From a checkpoint of a small transformer trained on Wikipedia.
Size: width 224, vocabulary 6745, 10.4M parameters.
Architecture: LayerNorm before each block, tied embeddings.
Training: a variant of SOAP for these matrices, 219M tokens, 3347 steps.
Each number is 128 + 32 x the weight over its row's rms, rounded and kept within 0 to 255. Layers, rows and columns count from 0. Numbers have three digits each. The size before them is the row's rms in percent of the matrix's.

# layer 3 MLP down (transposed), 896x224, rms 0.102, rows 202-233, columns 0-223
100:081111141149128118131084098106113114092101110088138078133187120106147057128154122126115056101137144133156101138144189078072098175147161102080142147144151147101159166141157173106146199125158051168115119101143124141195138137131105117134166094135109124105089198095171123169131100127147106127135150141151092141145132166128181146146086091091187137143134138111109143138131123124114131135071076130049139086103099121145117132076093152089087080100111101102071172115130158138090177173092159138128108138045122180160129157097104154081142146127164128067157141142119176141104125141141145120126150132224106096092204165151063112149144122119114029119095084135120154160126105140067165155135
100:112111150100150115150114124193172108134075117094091146083124185113074038142115131110168173141111111162133146136103123090123085146184161099134105086166142083066125132134129130137144160108172128149172126159137177071151111140120100094114192159091166135156105098169151163168077092143140127143092154120067069112103147106146203073093142116140110136139121102133135065136121146121161197056056107111071169192057127147141072107127107136121094112144080134117089164117119111140185137125115124183135058093123101100131138175143139092059138125160131117092191112184144148119115121157154084103171162086126122157113130118114117130146129148193140096128085173119064090120146142108121171084161
097:083085126113079107158139114206084153140191167178126125126111131069153102198101151081080118073147118188179106114098088126066106146079156126077136157099152135150110146139101123117095138154110202129119111098115106190170148141186163156173143151124182165127166116123067085119115128164174167138163128105106165105151135133121152098119169123155142166150119122124137152141095139151104111097129114145142182099133123080158130113159047201157092176117120182100139075159115139166148095116131171168133121133116137163152103105110082181104152146141101115070088126088170117165125114087099087123098103127152094105135149119125060122103100114092105165162146123103138151126126255090129112129187
103:143137066109126149130094196143091122169098152138179163110102144120134164134122095195125133158166092097132096154121096136095145145161080105134105110071083084135119138182175103109164101109089092077072175117084189138093116144132120116149085132127126119178132111096103125122051091125129158082170114152119142097146142132126151100156107138119180076115169122122092116065080146154142114194153109107170110162110113145103104049068108117123124087105110102129131087187126148132108127159125127169156145109111079154149118136192132162167131168109154089117181125088167122174159207200169132198120104088161134083172147086139131060148101150135112107137190116112130135146129126179186059071109
108:096142122140123157145080100126119109129113098171149137080121107053114163162199102094104155142129150103122073182146136118082083089137134137130131102123165082146114164158182171182177194089134134162178136151163147092126070111120122095106157114115117129123087132131121131191095180178086109083146134162138140174122161088156132114116139165131133170131103137132168195093133110130121158079115222142103153108137097144059084108151212042089122101094138121192136182092149148150103159067115094137128132096225125110161111131099131125126090097122159114150128109120089083106172043150189167125133156102152116133088132157155136095135177091111161134143110134138150125144082101154095079137126
107:113081111111197174075128122083141123154144109110172142128117087117075176116134118125068115155110136155095129158114118116121108119145124133110126091097172152144056075198138181144130069181098147136138117118146119115121165135136114123105123126095088151104140132094121072228214119115151110061145132112101171099237137153135138107198155116132110129106095183093134175119117162129117148116140107120149151101103136125208148091078080131108104126122134133129185203097116154133142107094102147103118130101172142133084105073140087128075088122152130124107140125081117129152128115144094109153098134129118131147082092154074143123222058103153175131113176167190127182164089143103138079173124
093:152097141113129146122052115140165094129177101192180165162077078093184117136123125093170235133069128151138099151187133128115092139163067084080150169110078094123127053164126147157170127150101092080161139100125109086035110127149146169110140090104117103104143131158068146145157172157147100140127133098150112127139087073152139096091140148087105131082157127106105155080153134125129107090094098158115126096121135132083067118091121131111135112211129109134160147148138108142132108114151118117224159155193097134141116123108103130174088092105113106143107126152113099157168097112093092147132139065094121086112151138179050177124060159151125107146150080132116140155132163153159109099112
106:163089154157132165181141116115145155134088099139102089146102169157130126117191099090147046167157175161121118176154116092119127134171108126109189128164143195087127092099179150076137090142073121084177168118138089062120125135133136080168078086119152139131169153127193100141162143101100141166147103104126129111096155124115136111158140149155121203105166144178165141086102098114084148135128128063083136128156114125109084148112107125152104150091111124062182134163122108050153105116141165138185108125103097126095080178154119099070171134155088127088176126131112069143103103122149184165113127171097152117173126133151153215113172076188107126109159110118170129181063124123104155141091
100:043065109120146125160069153116140092152130116115134131114125141117135072159145133100100140179144095107138124148099112100054171131098151163116101079138175084123129081076145094115116045106116079151147090163137119187161127111106112122147133146123099177095131068143180155111152162094119181147091127128129052071153161159157122137116166076142128149118128159109152146185139118127037139154091126110142101131141144074134110160139101166117159124170184087116138148138069149094088198182160093181149171097125155125133116144128182154144185099157081108093101096116100075139161161150160147159125098147130056125127071129138153164121111080078121119064142089175130149109121190138080129077111
107:114151131119149161130152185111166124107099185122162104101134092083186107101166076109109150125117096146098198123132082102127086131101071104146138129079148136160105077076089082110162131185150110111092061164102116170089200104162103124125110174075162112157138177076070168142155148121179091133128098127150092156177113128170180138061147161151121142078158157118103100159088091164091174123117136135110167153138108085095087174137136151074162116186103148146091097136130145118147119123160122134093115139140168115080127105110095162089113105146117100104133134112144059099120094127088221132062155100106098090115133136136183130105141056135114101077146151094200138143065173088150128118128
102:089100138124157136179154085150081121155076155142054137143172114126136106119105145133148145050146151118096159141152170148079093099122096113107075156095121127125176121094105126127117140102143120084157166171122169115088124125164122079163039128153128157125108133128142082160102143188106102128156131108122131100097098122134166132145120121170116071076162101100164164164127131105188123177169050204083123110089186130132124104117145152134163108104086139127157084115093166122103126079087116085133144163123165103151154097075125154168095144134110105179124110095137143101158074219146181064040130080163179085148127099092150125176154167174172153096160079163140116176119144128161105155105
109:138127183166158075077145130142159099139131139091152157102164139080140123137099136135101092155100099132093183078194129141136146139101090070020149172071098156114130137138093156123140097133163055121130161141113162094127168142114140125152141112105127098166234151141054105121119163148205075088114135159135099074129147161067169152070129110127126185140138106121154104165160090067172124163101090172153103098143095097091112106111086146133181116124151130050180142105109126109140111165123159106118165115106116158084163112212063135123102152132160132149169172126171136073106110120104150137129117153125133107137126129129119125088177160149136176168081082109176170141145129126095133172105
092:142131148133146163100105111190133110144109145192079125050112125145137141077184135137099141131097158144164112116103146133137199113193127160149112117098148067168105145110071159141111139143082112157149150134187099135087120110107161125073084106096130139095088126087175168154186118123159098116129091150138150123128131148048114173122149101103046144203099124159180068103088081152080078132120109179178088133143145125139118119135153151077129125129164080172088093103115116098158113125101158094130148148124142111083131136132173165115238074146125133151144078142114136127132092063110105091079183100073115102100116140187035117112160119148116115087130131153131090115137077103101116105098
094:103116135145173141154110113073108111161104143085114093117092132134123150104123112097137175161108111113075177124214099125127073151137150134137085114156122139127118131159035104154119155104176139112162104093141098124107208118118103093076107137117077170140104111069168118127136161121119129135199099119138165116104109144138136215121107106132084131161137135150146150087216130088128132205089162173086098136017147137187114137087188194092195134096093150142164152158107105178153127129140143122118118130156064158101148092141130118099133118147090115094145149131136198102140148042146159113158130103105125118164133148108152101115133085167142162115166132134080085175110105093193166115115
103:161169184136106189066081107127127120133086216109199127117125101185079088124192140086134128147110115122141151063100142143086134136134136113136119079123138131137083122080131102144113114085108103080165066105126082088085170098080178131171111180100110147128174140118098179149113112160174162152127096113121100134165135140169148061107123151148102175135167146104135123138074127133112108180100194166134067116162122126129113130144106152154138119192169129199136221139147129178115097142178152150057122099111123113093135133147104151089144121143154154124141115171084133179069084129190179136100120214120104076109161130142085157144145121101098097118158112159143108177126130082152144109138
102:099113183145102141130149131094158115173171122167174132163146122065159159128088049158151097100049144104165089095192093104109092134090081186190116099129130167110124094143123182086114049127097137065084089111178164095107113143150137141075148129088161139114136148104207113098093128129153151169171098112078145115169129087138085110144156185133138125168163106141118109163148098068147121160069055110126190110181129113189161165130109164097154139131091104097160090142135105127125164131164097163108115122186101162142103140085129129137121155117105136127175197126079155118137129141126137108207146124102085111068107155118119111151105124152152093160157083138120153087124157078085143108149
087:089091106102119120192099148132091177159120097106105120139165121169166150138081143135168038089148131133114093103113145167077185092129107103157150091111145129132128149130122160104135086140147055095179139126117145150099153169154131103178120136195068128105189184169107176070081127165213137137148083108127117139148139153101129115117100150138086149101129140128102145123123147145120192111118154151123142166148150130161152180089073177081138143158104156117147151156092112206111141122108082178151124125091101118158157153145116140132176106122219073127061144072136161093052143096143185190106069116177129116103133110118105104058105145087151120134133147077124097167110172106114118103101
112:137187139115145124097034131117103109115091137144070083196130149137045111130145095132166136151133168140128036120180194143139095148126128113051145149127087129122197117094125106093113140092138081075138122124107192131165115115144114115140100103158137142041134128110163109136076085157199124116131133117099109164094129116132091115121116134115131168117162114158115145146115111146148082104125147133135097120124149175110126093144117110122112131157149129132207098177128143117158128112079215131144074145152162134153115120201189089134162111102054103185094087109123209115091126168149057074157159154083150131117138162138100136090142127137061126134143079133157114153133098087082096111088
097:097139134078146121131122086150131182134112130155145134066162111136094171186128171097134132127120146142129108080076136137112083180121163097135144105163106138109086195156098093183159106152126119143084087121120092110175078110142129104156128124153086136099174108082155169132157164135137098126101212078087146151088175127169129119049131103126174171105156157116217164141118155131112121119206126104142072092051178082114060123116137111118138072083136137128124132172142115097151129113056103192132168180144098134111106102138128088199179082127067138085173158120113113140126114149207102162115081106142133172154092156064122163140123102117144088109117163126173152144169138117136124126114
104:135133133081165086162192134128116159103140121155086137153159101165177191123141091161121167092124169137140173145102143180118160103139104112131058186136119127168115106123149144078143151096106102154137175121183080072148141161130154079125129099104117137153089131093081086151158158098193096114059115139126156139139141107078151115124104110129188084155180110119163191135151131134176116197085150189148059142137087139133141097174185075190136150136154167117171110111087160125150127116121177081167188100120085144132159148109118080103166125085104119129130158191127129139127049141187093169104148152130129102116124120140097078095106113095128120124152107135081141071201200143081154130144
119:143130133141147104157170129150117092136126130086142118150108136145179144124154129019123135122163136118106176145110145124184122106106139092134109073099101141111123064124075113141158137060094052117151095130159079173156120205121090154167128127164172145127105149161081143118101155116168104159095149107137110039105120123154142105051125149040175093101116089099145119145078131157156144132139130169177132151142119110149101127141164080100153115126099166146139140169116118125113102103149161158094122236107099147188115169128103091129108078113167185171154087141127170083134090153087092135120128161210142123051090165178162121144103103132129130126058086107110140094145108090161149134172
105:107096101146177102109148135145129131060128127145191123151117086159138103132103105089183088167109092143121169116131100158076131099091158100106089118134135170082113161059200158080118142177125154168131048137147137120172103105118148135148077183125170185122143146159129138140107076149123084066165189110167109101166057140111144124117120185140164162129135140142092099128095105087145131100102092102165113072158116111118187138096113151145166156106178085123133137131092140123107190112160138133098134165138107080140170104053168060146161172120107096127110140103185095077185132146113082060180143089179179137149119108158150136142155107080114113141102183125148080109118134183138174097161
094:105149139125149146149134050115152138065159040125077142111109155193123103126169102131185191120074137143145113182135140164118159093143133152104161106167104123094116101125123170134099177055136153157125176093097158171115104142121133112148120093109201133074126110161122134195150161157132148158132127136108176144140116099074180141154161134150117158179146095145148095110118189119145099128148133185140133104105114146155135104138156135087130133156177106128125100152194233144144145125114113131157175117068130117079117174177111051137132103128137057095128108136164156137130045197129146126162121137159171149139143132119165142163165180140077104137059137105121136133103104075128197136066
102:111149119090113112118132119123136170138119156118171118097145126134138145119229133110227149093128075105146138122105079119131130125129115091181150108063202112072133120102081145116116203161124084142171130127096125164151082104180152182107110150126167121114070087143113106123161145052157151099208018151101174153129127143119112149130162130114188131113177169106187105149090129092162085154168105130137149147129132066126125102135150160080129181140156125150093148120146109137157164134116187120084129120137112183164179087148171147150170148089064113133113140189120100189118189089135162145140136119130151116079122173056139112118114118141091136104113186080145143149149113160123113138132
101:131150123133112138126114142137104124108084131109128080076097165194178138151153101094105115090112123075117074108104088160167190150151109134105138152113135151069140113105138220171176157130191072095112109127137181136059135097098112172076119125097113098132207171172137124117123092161103118140112091069108159159201078132126121147116083113138121091156106153216072110144132104158100079173142146110128160142123162141151117092119131123131171061145149162101142074187124065151130117150095062133169171129135065145116126113136108148198107126108145171127059146108159132185094128077129131096088124132109138170182159088150129125178142106102201115128120134120151132136163123183170154132114
101:130120184111136103193104115161088224053167108150131081135158198135087091121099100187194061096098181116110125102100138146104154109198126143139081108128115206184116100122175159095146118128074122107156129154129098111102162127071045093131104123116105056068145153092166112101113144146070188146106147086081102166141136106143116086109091102124130083126139113169111090119083148125098158126122109150139113102128179133150116173114128102119120144095141118093146101138150117101162080139118142066156145082093110152116116173182148174159193142179154122097139096109075158073094109138210153140114102142146096124072094112094113134136170120134127143123137133160166163140095117134116109087141
099:075100162199156166145145144099104139158163079171153113166167109102092073108106090042088133117159177108083111086135142090120204110115038131106136103059109126165144148109157146133135121178122144106140139167171145097081118111077146122150131145114103170158115129152103106140145122071161088152114162103185147127147140115098123089119170199124146147148126132158087056107175103145134143143152168163098138169124152172077129134127109162102104134147090112180103134060099174137126115137114169104127097096160135152126107105146112115153097136100171154175107133077165123131113129144115105133142104146176155126182172119153078097145185170163066097196066202145082088107113121133197101083144
094:109113129161104154123134186117096106153076184096151159123133208125123154123144071152156086136194135100073192137150172156133096137150091195103119111105111095150179142090098106146098158149143162118048134130096115161113167073161127139103166107095186148119115100144108078073136124118157110156052099145133116125109117143176082179138097166134148176082136173110118114170079131079102127111173136115143123128146106117083120122127061164105150095153130135147152165075112113167130190114101110157058098131087142107130191127171116177125102099122158160126150105127171088137095105050184088161118111160181155071120066137173130141115147055125076144088099149122175112151094147132133169119099
094:093120135117106123156086099143119126114103171100133144124098121142134139185183147127188091172092152127143149119190116091131190137158110131124109119075183165148136109184089147149080066157128087160152161204111161159146086111142095135130150068204128149118105113150124172152154157113128107082205126099142098119104130122155163153150092122159162114103112167158134137120082174111127189101109103131162156135153146146110123143132131164133086116191114126144170185083122109167119128159148115119069141128182109137128147106246109166102156132178038142094183103176144128167148117143155107188153069175093114113175154135101091116098115144127123127099141077163140129176206112056132146152090
080:092101130137120095119086068166096165160105145174127150142134109155093139148129158109147163137102195158151155126120201142126166140113125158147166071103147075138107082179072131155126107200173100151072189115086119096118133130113101075145133160107164112154114145103144036133141153089175085102189044137099134082132128157136128107134176125124175154174162096174135096116123146157190147117123179141130139099116119150127171145141133169128147071116151081073119152113153064151159091133140139117079111095060127061101133093128111150152104154149150086153101147099138109102104045047116100125136187153145087088174157122094210114102132157086120127094118145146155171096142120141090128111114
098:075178183155126191142129074109126090148146084086150113103095143162112123123089144124149112078150149110149135141132108141081091136156101125155205121164138107131168124076078153098146177110170140096132135159120168125140118160081082124134168133168091080124122140186148087136183153097139114159073173165109114190158144146110094071107096141088217068080108169139101107091096148128099128171100092103146135113097133119114124126105159054161145160118127124192088115155091145108160138074122159179128090170172122106170097092147134141156141154117136169094080066157193111152201157194119099179091120182176111082169093138151142189136142091106084097144130091125108150156122133128124123094110
099:104161111114136109110152127153127120096146105137130120116171086200183109167120109096081158123178135115089144097141127087134157124071127148143190162182164084097120094111142088152138095062147109119119103129152091156077137093100055119145153135116161125165178069156122169192138090082080148127135113093159078156151139092152157131168171180128136180143110141131144076175152142099107097088144116137111119123123099117179149125132214153106180108098177086127147166126124138099158194143121111107204110118147133033134128179195139123094121104120120113077131097175134175121117189210109125123168110093180193135126157141085101123165122157135097071142177117121092184174127112124140165121121
# layer 3 MLP up, 896x224, rms 0.115, rows 203-233, columns 0-223
093:184195107186146150157184119097082109167161137087246094126127164156141142117137134114109102122154104145136181120092107132175105126102150158096176136095121086155185168151183112151118148130134138136133175069114083171104099112183168157125090105122125076135120194133128136137101112100127151038124145143148126139129102109129146142111112120079113097132122104109108152150085109127122122140111072142153115101169125096137112089107070121140141145153152153139156088066133125125094140111147025129121154116134205134082026087106093118151126140111112161094097160096144121110126095121161153128114056147112064120104114186161057102112093177101128201124171152150123110070147069121130135133105
103:138115115162165169144090120113174107125137131076097144142085109173116154118130134141067156131104092158098151153139094140102119095144166062162128101157152140119139175144129156167150143087162181133129165147096160134156132151145080121078067126118123079111148132161165134112159080169099139142113119203093127112096090159130073114086107129214134218135137173079153125142134137135109165111116098111089168137110140214115129112156092082199120093136098195131168107112126214087143057120119146145147134097154122125165114124073076092126103174108170150112177071131120102086122144094111085140106123124156126121144163163177144091100134070231088108114172109158147127108077111102076087125107
110:139088123148143188049095137078159098167101162102123157125164087082145099171137112147151140160138131101130090160150103072137133131151116123090125138145162076117144119062091075024122135149108132099153109082059136139098175105148164151159110133189150113159125115082115168143150066151138136181120099053131079124087118143185111164125110116075147136140098136123119120149140161123138131176162065144141052079107119141148153085134172143112144099057155149096112129113143143115098164122152154092122148154102052119165190153128152156128156120147182128077139134086169134162179171133095164094176161101191160128084148130126175098129133111197108126137122159089139130152088142178204104117160
107:115111136166102105086111111128195116106156084135104177142095175105192175170103119135116134152109091094179057102113144095211144106112097109150185136123098081121121068091117149193101100113166151061179156049148143135064129146089101093130143121103098130120160123127133144183138130189132141158107131138145169136120157185168112158110073122182162172126176071122038119131113126118120104117084184082128107134124134136127112077132074157114159110096161103162112120181119159153135107161135108178149128089108128125135149143101080155133115165074067148123133066161152126076151141161079166082124175091138070118148094106122129214112138112098126093163170156129159140134123155161112097111165
113:169126099120109163160206136111139171112141102144073137146180141189043170130080117142113061095181151131136108155119100179068140144135154120103041151133099120201104139112141132119177162115182152071039135108090172165098127143071128127100151176120133141136122167118191160098162194140116135140150119095107111074173079125148153110134079119115130133158158151101119194164145079126101127078079135161149111105093079130127107142071105100156160139136140128142121099112171115148088160118115158122169129096091089137151132057120132105078129159091113161123168114125103140129090090166184172131087113155174173052088145150098132153165096088097145125168169148154144075115148145124123135122106
110:137167152050144127144129089159152141148112076239149156098113108134166123088140154171146118188160087130136167164149132176167134115112097141151137103097098137107117115165086118155100186113115079132160070092169160125145149141142130051127107130116152139133100064144120164140089197113099157091113075088097089120118168145149131122142125102104128123157150107123090125102128175131215137170142125099150083099138121122091120128147121103092130119111147125131141136131119084229117103117125113185116156125099204063112106072122104120202130160168100118093109083191146086117136101154159159135140065125139138106074129086076199131089098117114127136228094107133123108144120138107186170110142
100:119155201058093081135157072098126164109149116161143145096165118134137151166158138135092110138182073156156141145123101131121128219147135117119146134119185104110154128086141123126116101101211149074152166135128081131109060156136124164119133122127156121104090109208119107179170162095125124129139130107109192140110149085108099163163118134158113158144130149170215142195082150110144129170146101097102164160086115105137134127096130133140153170089130222075097132139101072105106126145101154097119177101124097151103161130109123136154179180086174139104135058109101135131163195159153124126090087159121163123091154113172069139109167141200106132079132130118134152204088093102087151112101
116:127148078130075116146123128118100171079151103146114088122153181165099084126191165148109181121144181084061156104177145153158069118087119140074104083078069088158168112134107153093126139176079145159094114178143139120150161088157101148149090146105172097142116124203172198178214168109038158126176107126091117150162119104096133147148130150116187084148084133153140141119149153096182147116087086115127151102088109133096131107127155137153132139114083078112142154130116152165138112121101097143098153126142119161105073146119148145120106109154111128096127144148076172157053171097149095084124166127174120118131118140201158150111091162147072139149094093121096160113166057111124100088090
104:126142115109095082107212130130066110164159079144164134157097125146185116128111121134121129128085138129109125172102082162120102107089128112149124118082116105160159171106154142135131150181156112117086116208118157181159056121148081102094104143129137166142175059108091094121089145132121139116075133109099171178124158117122156099080124115180179092155140112126182117139145115138178121124154134125139139114194178165094096112130138149176138168036078088084161120136133160141100085162088127104105109096099176170141108131144059099115149175120117099100121158105164144099106142135139105138169069102181140126122068116185140149137079119144055148144077113118153191165132112117166231174092
108:174066122111163132152101108138120132157132128170093189075127099107124088064120132139111095097102103129097139097106186183120128125185141153133129118126125133120115138144234180119111120105107133071067084117190162173119111171122121179117187126149121086108113100135130103072103132124152121150096148109159104145173095191126162130115126156118120106126104079106119154116124192045105146150126119165146146091149174144110112169145079137161188119175166092102170119109102115091083171147106122152144160042132162132145108140090146141164139125106139191163098137121099131111129103057182079168112127114139122137110141149039125134135077150118122122139120213130148160143065155232141135165124
112:143138118167089064107125106099121146122110101123139102174095135122138126148131086093130179116141109096124100159126057147112134106162119056126156154113095101126093154112157126102105096085155161145169166134142176104107114143116084166155169131158111162110163095057087128133137115111110152102107100136097167164137137106074114151159153069157135190120160131123124111142137136121122048155152097151134131180119074123120110137126122139125152164193107135157085061153146147089117155127091145123148119103084147124210089225143155099123104132171123096207102147106150071115110122180144177023157138109080169101126114137114156117124174145158053133151132097099066148143198078198089182079130
095:106173100122148113219074186140148157106117135073145153132134191108091050139080131079109081169118080113069087112135150104171091169095176102113136129160083159086128090131188182098155049154187165151134161135074095092137080116181152125120145182116091138153126128089141118143128092157117147131163122112161198148134128093168149110134164076113139060081140081118076164111161131079182164126105157121121121148135149141163181140080095141121143177172134163125128129123086103128115130092140151123089114117118148155167144129115157066101093170092141131176081158108123084133129156148109147106140082088152120142091142080182105141150121125117087061193109086126075130095093091145125134141133
099:152151108128129092069127133157129196160109127101022147134156102135169130156224178156122093110142108138088141172149100148160163156171165132117128093081131146144174044151131108168097154101149143127175160114143127164103085124118087124179145100157120145096118128101138161109162150104158135126102121109121114159076154090100122177122134144117107092091119151122122138119133175182156111101165095087150152137104184148124095117143152113128140178145076085128072109095148092127173140147135052084159135109128138165123068130132115143116137147128094155101086090186120126130140097099131122210089167069107103121146134069088077122069157076110214141035142098092135144134110150130101211153108
099:130147184160127145113130109086127146149108130090129119138158100105118128085124043152106180081115193101080114070126146150101172177122116185138166130151082134146141094170128135099189122118166065114160166148085180124139136125074167122118079085151119126124160125122104150037100165144118096127162103080189115098126096163083101129088161092043122181163134130191145145091095085112148141180153076126120155149169161149154110066079086089151179144134112143146155106154119126210168142114104091185142189105159145105119154108180131113132131166106105161142173091167124094141132107179148132127160169139123131079175157081050166140122164094132123126112114113159124152116173138110113152180134
103:135101132109176100091096095090154155155101127069143119173175163104126122124147159138166148184095200134150187177141123141106130133142143128126090095098046120160130115159104208148107114130100111159138158134134117126161220105117158096104052129148116130175108092170112139110120140098073122143101165126119102166147158145128086132157099124120044115135113179145128167152156143117153129166072166131116097068094134153088137059113108089137127171090164107184193085105139166092085149103136174158124185136135141099126144120129101136198126104160110102117049118179148116108158134093106076138074180176147173159126091136147140068094088133091190110123129160112143093138120142118210118092130
092:138148119073115143161161132020096127168130171131076138107125146133123152129130094121109171162187124092112153156153111161166091124155122098138102158103194171103146152107153136120162128190093126160111180092101105118201121097163108157180164112165139120123069081136121119134120142146097099116163118135139111106148105189130100124079127114181053124194116103176162112173180136103123121147130163145142171155068168162078090076143112077115150139114147153132137075090142093114158111073119132102166105094157140208082115086118071124148160172142128200030090126129157096100147092086159154153102154144091080156161108149110111108135175155085093144154157161125160127139155143146098144090078
102:145096129103108112111128155145112170097169127070133050204104151159076154094103100101174121141083092145109142124135092117108110115128103112123141114122123125126161125121146090117110169127161069124102122166125174126154125113136143187125120193082088136150115139118193144140127092159151153095142147125109113141137131115147122032091094070163099142111187171144125139165121172114125127170056051113050112134108125154096095176070142114103161127126148175130148180134202157157130104139146150154183126208137113123057120121130128103104123108139101107178121125151140130143114171154088190129105084179082141100062150130145101118106073172108162128134155084198144136129150029158129080130186
100:142111126106148141194088167117123174168147112057170118152106145101123061135133114103104133151121094103182189103115106117135137128116145181179167137168105111172102142138159148134137129115090079083130090096148156085112112095146135142182121110116087093109152122164119140156111095160166070110208124145101092125093135168130110133104132063101104105134183166158105097109119116138101084125087119092135152123093074203147123124099048172159142126117087121161148114112154111167166108160151107130115102163140235093112103092168140080090170129166156093197087096128099104129164211125140098179122093105117160143122131082105184103119142105092141102202138072082153160160123145122110190180117
116:115163128146152130132100105130133172070100142152121208160094191129145138091130087110137157123122099145148126166098134119146095090074074154165228099122104118115177140131097092126141052146108180133119105147041118112154120195108133176116159106103142130069182084146185130172125056164159196081107100118169191124114120139142103154135113086115090097154097115111085132164120149119124136127067109142084126077104121120131114108163122138107138096161134155172123081100141134126108076143105148191134092161101168222113180167100111161088138156141087074094130144141129128079099109139123098102160118106134114151088110147167193112142149128167088100142158204069152150154150127076151120146141
108:157126145186179125107158131134125112168093163080089187130125202093136094111131108121126135098104134138154150180089122124160139139151046126116105123136121117133154208092092131091189116082155149073143112173173084151162124193176129162082087153117144144125137083132122094153091159091156149122038117054120140096130179118124147148099089149101151095092130061091181145129143140154081172148150178125184153107123130118112162137160159113199130111106118152076086143148076129133110158116137163168082114137129140125183127122154141129140085106153146109194112160073126083136091104169150127166162079125153152160076100119106084108154102164113138057097139088149078065123083154106144172100088
114:123143076122164155134119050099157100123148153096098155147154127149084113147140120114140086120078084119089086147038110118120108119152102157146142122104092114158142129150096162161151109144113109137182120152159141125111134170101124077155091169118164103139148057129134138155131140168177094129105121122158113102094150070116072117104091163133141137171128133139150143181127171175136206109132091126182086077133185147111148089100112174179130104165100105184089135198055119127161158117127103129135085108101127083133154067180134093125188240148146168152181145162162180118114128102124163058116100156130147156112096128084079165174114138189155105148164169172124143120141066146130114121178
092:160110143151138131148109065134107166128162154069106097155124121146109134103164203142103132070091109092104082140152112162209149119175152107138159129081134118115117091092147167149117121136116102131147085096064125128102132178085113145164165124140134136130148090090125098076080104117212117143069150138082115114078105124135143077110092128107092126158088180063136185138135180110113156119127146097153133122112139122146119137138122071143106113109200137138133129118079176148093143155094100152176059125161143167110152107081174131094128158165090119123094205147104163133142122153078191151132136153132137129112117193090044095101117095122096176127109171123086166094118159152074081192220
107:123080126145063095146097167153148128144117190141106170187130144089130106055042071198112098123067156166140114147134118111112109118104132116117087168172119173163115124137125120202099131120190114107094102159158129085116146137116131109135172125136078149098176080106126190128099109163154083141088131070161146143105103078142131127198150095165125126127115062144149103193202088136084157136069155140114132105088081088098141180163087087141147139098122199131080109124139150172145093125142134168086121120121156140172139132125151115066069111201146099116147122143091112120146133091070175118163140167156131139163094164181128184167078152108129137125182107158135136104108132129122135165114
097:143180122163096108092135136179164135112115134134143107175159053124149138086105173124135114039095118165142073241124157152155092105134110131179111172154113136149078143123160156126135094074151156158155113127136075142142129130163220118145142092156146078126152152167160131115114168113150151138062104145135115113126108115120175166143140158079126146150120092077166099175195140147125153090041185140157126139126119105120153142194126113168116103095126088143099147152071075148145126215129162132107102125121108129097103135192171148127074103104110152140107146061126094090114149129099092113120101090096131113056163128132092162059149132185116071133130116112122152091133133129206127135140
105:092078117123158146114188165153162120136065124156099156088118083111121108095106118093123187149130150129153106144098123122116155122109102107080108109159086130045097070141104144117121132106166159112097098237127158164116105100111122196114083125100120115092135110123200119170116160115093156111122129118161174089153099067098086178114168097103130105149140102156104174109102119121074140102146132141147179074151195093131109143090056107150126163147161167201161131166071131121169115177090135166179136197117122198127159109155128093133082058155096180168116151162167156133130137170146059132122166169082158122126176156152131111155120099145130085100106102126115097156159139150159162163122
090:153089143133138137151096175114151141090059141053077138133149119156133194113163153115159127146138062180120168110133145147168065156136216142150114153124168109116119109145118154135138156127170165140121157103161150136107128095143086150123145121162169065102114092117173136168050065109170141111152171168152057124129141174108149114116091087165125082081174070091154128085101139146152096172131086104108082183115103100094092129158151143122162105113069164079090117190130189102094116155151100158111218094091143156107130109087145181130178142106063101115124111149095082130086120118102204144102102111145139096106163151121137176168110114144130162149188153105146086120130133112128119139172
093:162122142124165150114147105125182112123118120069158110128086083081115153135157123161138167143147090154157087089126170146152090137179121147120186120128146180110131122151143155126118134149181141099112122152085098122000093105108120130150129145098130196112184159109115160180135114100168131104151081146108111143128134165106157115142133091108119093105126085146130153082017147142146111135161086111112138136128130158117143082142242097096137107141116113138096113116132149191156157134138102117111177143136118146164122118093156200130115101131141086162141071098063179140069136198130132107215121080143189147180066131117142079117123122127123075098113120104114093180119116117096125120185
102:093104119113124095129106154118150076107102097172111153134200163098067123079148156164189165122090108165117089136137125139166078084156108132147155146154143127138132091087132111112131175090124128131123049206157085193102147108147110091116153077115057155071099171113137172099116120155122180108155184167105116144116141145100117099194135161188158178138143097102152164150134176155137064209066110148113137097113110145155125090072128110108139124083167134085112142112103088151135141150189106113177112133117123121167176091140134130080135174125185170075118158124147143100100080120068136094134132093129167125142164174187174152085092177182103151144125140123157079165140113102093132148167
074:129119145110119109163209107119161111100121123143134097130050117060146191112109093143116146139133105089111173126156126146126118125142126157127099108149122132097110138119163178129171113166135122166147131159136189095119109131117129167040132110163104136154102148179119146104154101159140098160136135130142117167115128128135121147108118183119116172112115209178120097151127128100083189169074126104138115149085084173113131163090123148144100199197142121131100114053081138137097136118120063164137170149132128151086148106111131093074145131069067149082193112173143140237093103113128135174104127100110161186042122117184095121118160107140134170113162089084117064164082154123161127157199
090:149143149122103097178101093107097111165156116094094150100089133116168164203104064029119177103142163136082095149109117095100085107129139131187098118170112132148126153151147138158124143125089150149156148133170154090130085070137145070122120120075084100240154165102143126080173074126174067145137137070100150082185093086109130114173143121162115130135099099152151065161111130106076137151075195124103122115136149127149124095149118106167155119121127096132141165142128143189138157125158080109102115094156170152114161086207133109150123161132119115160160125135108083178158138174124128115109133126132098154174085115171112148116151089208074152106130180166121092101149175155091132107174
092:100130117096159135146085115120092141069110137124133120141140082118146053080145170116092174166166154105146140128100104173129147153149088103105131140137114135202176179095086116093161063150124124152099152130176150107146135084104150110143167133149159142141055117086095151071122122159099145124140177166088100107098131090099186145125201092132049145113150156105154154113140124151164132083102063178064104101134172163120179069130081120127103186106092139113136120114098138104134053164123177138099138149174132079152122085121082170116124115134084066138076134096129113073174083154124095126111123188139180134130149173167199123131116143155086112159101122154151105200083148127131132192145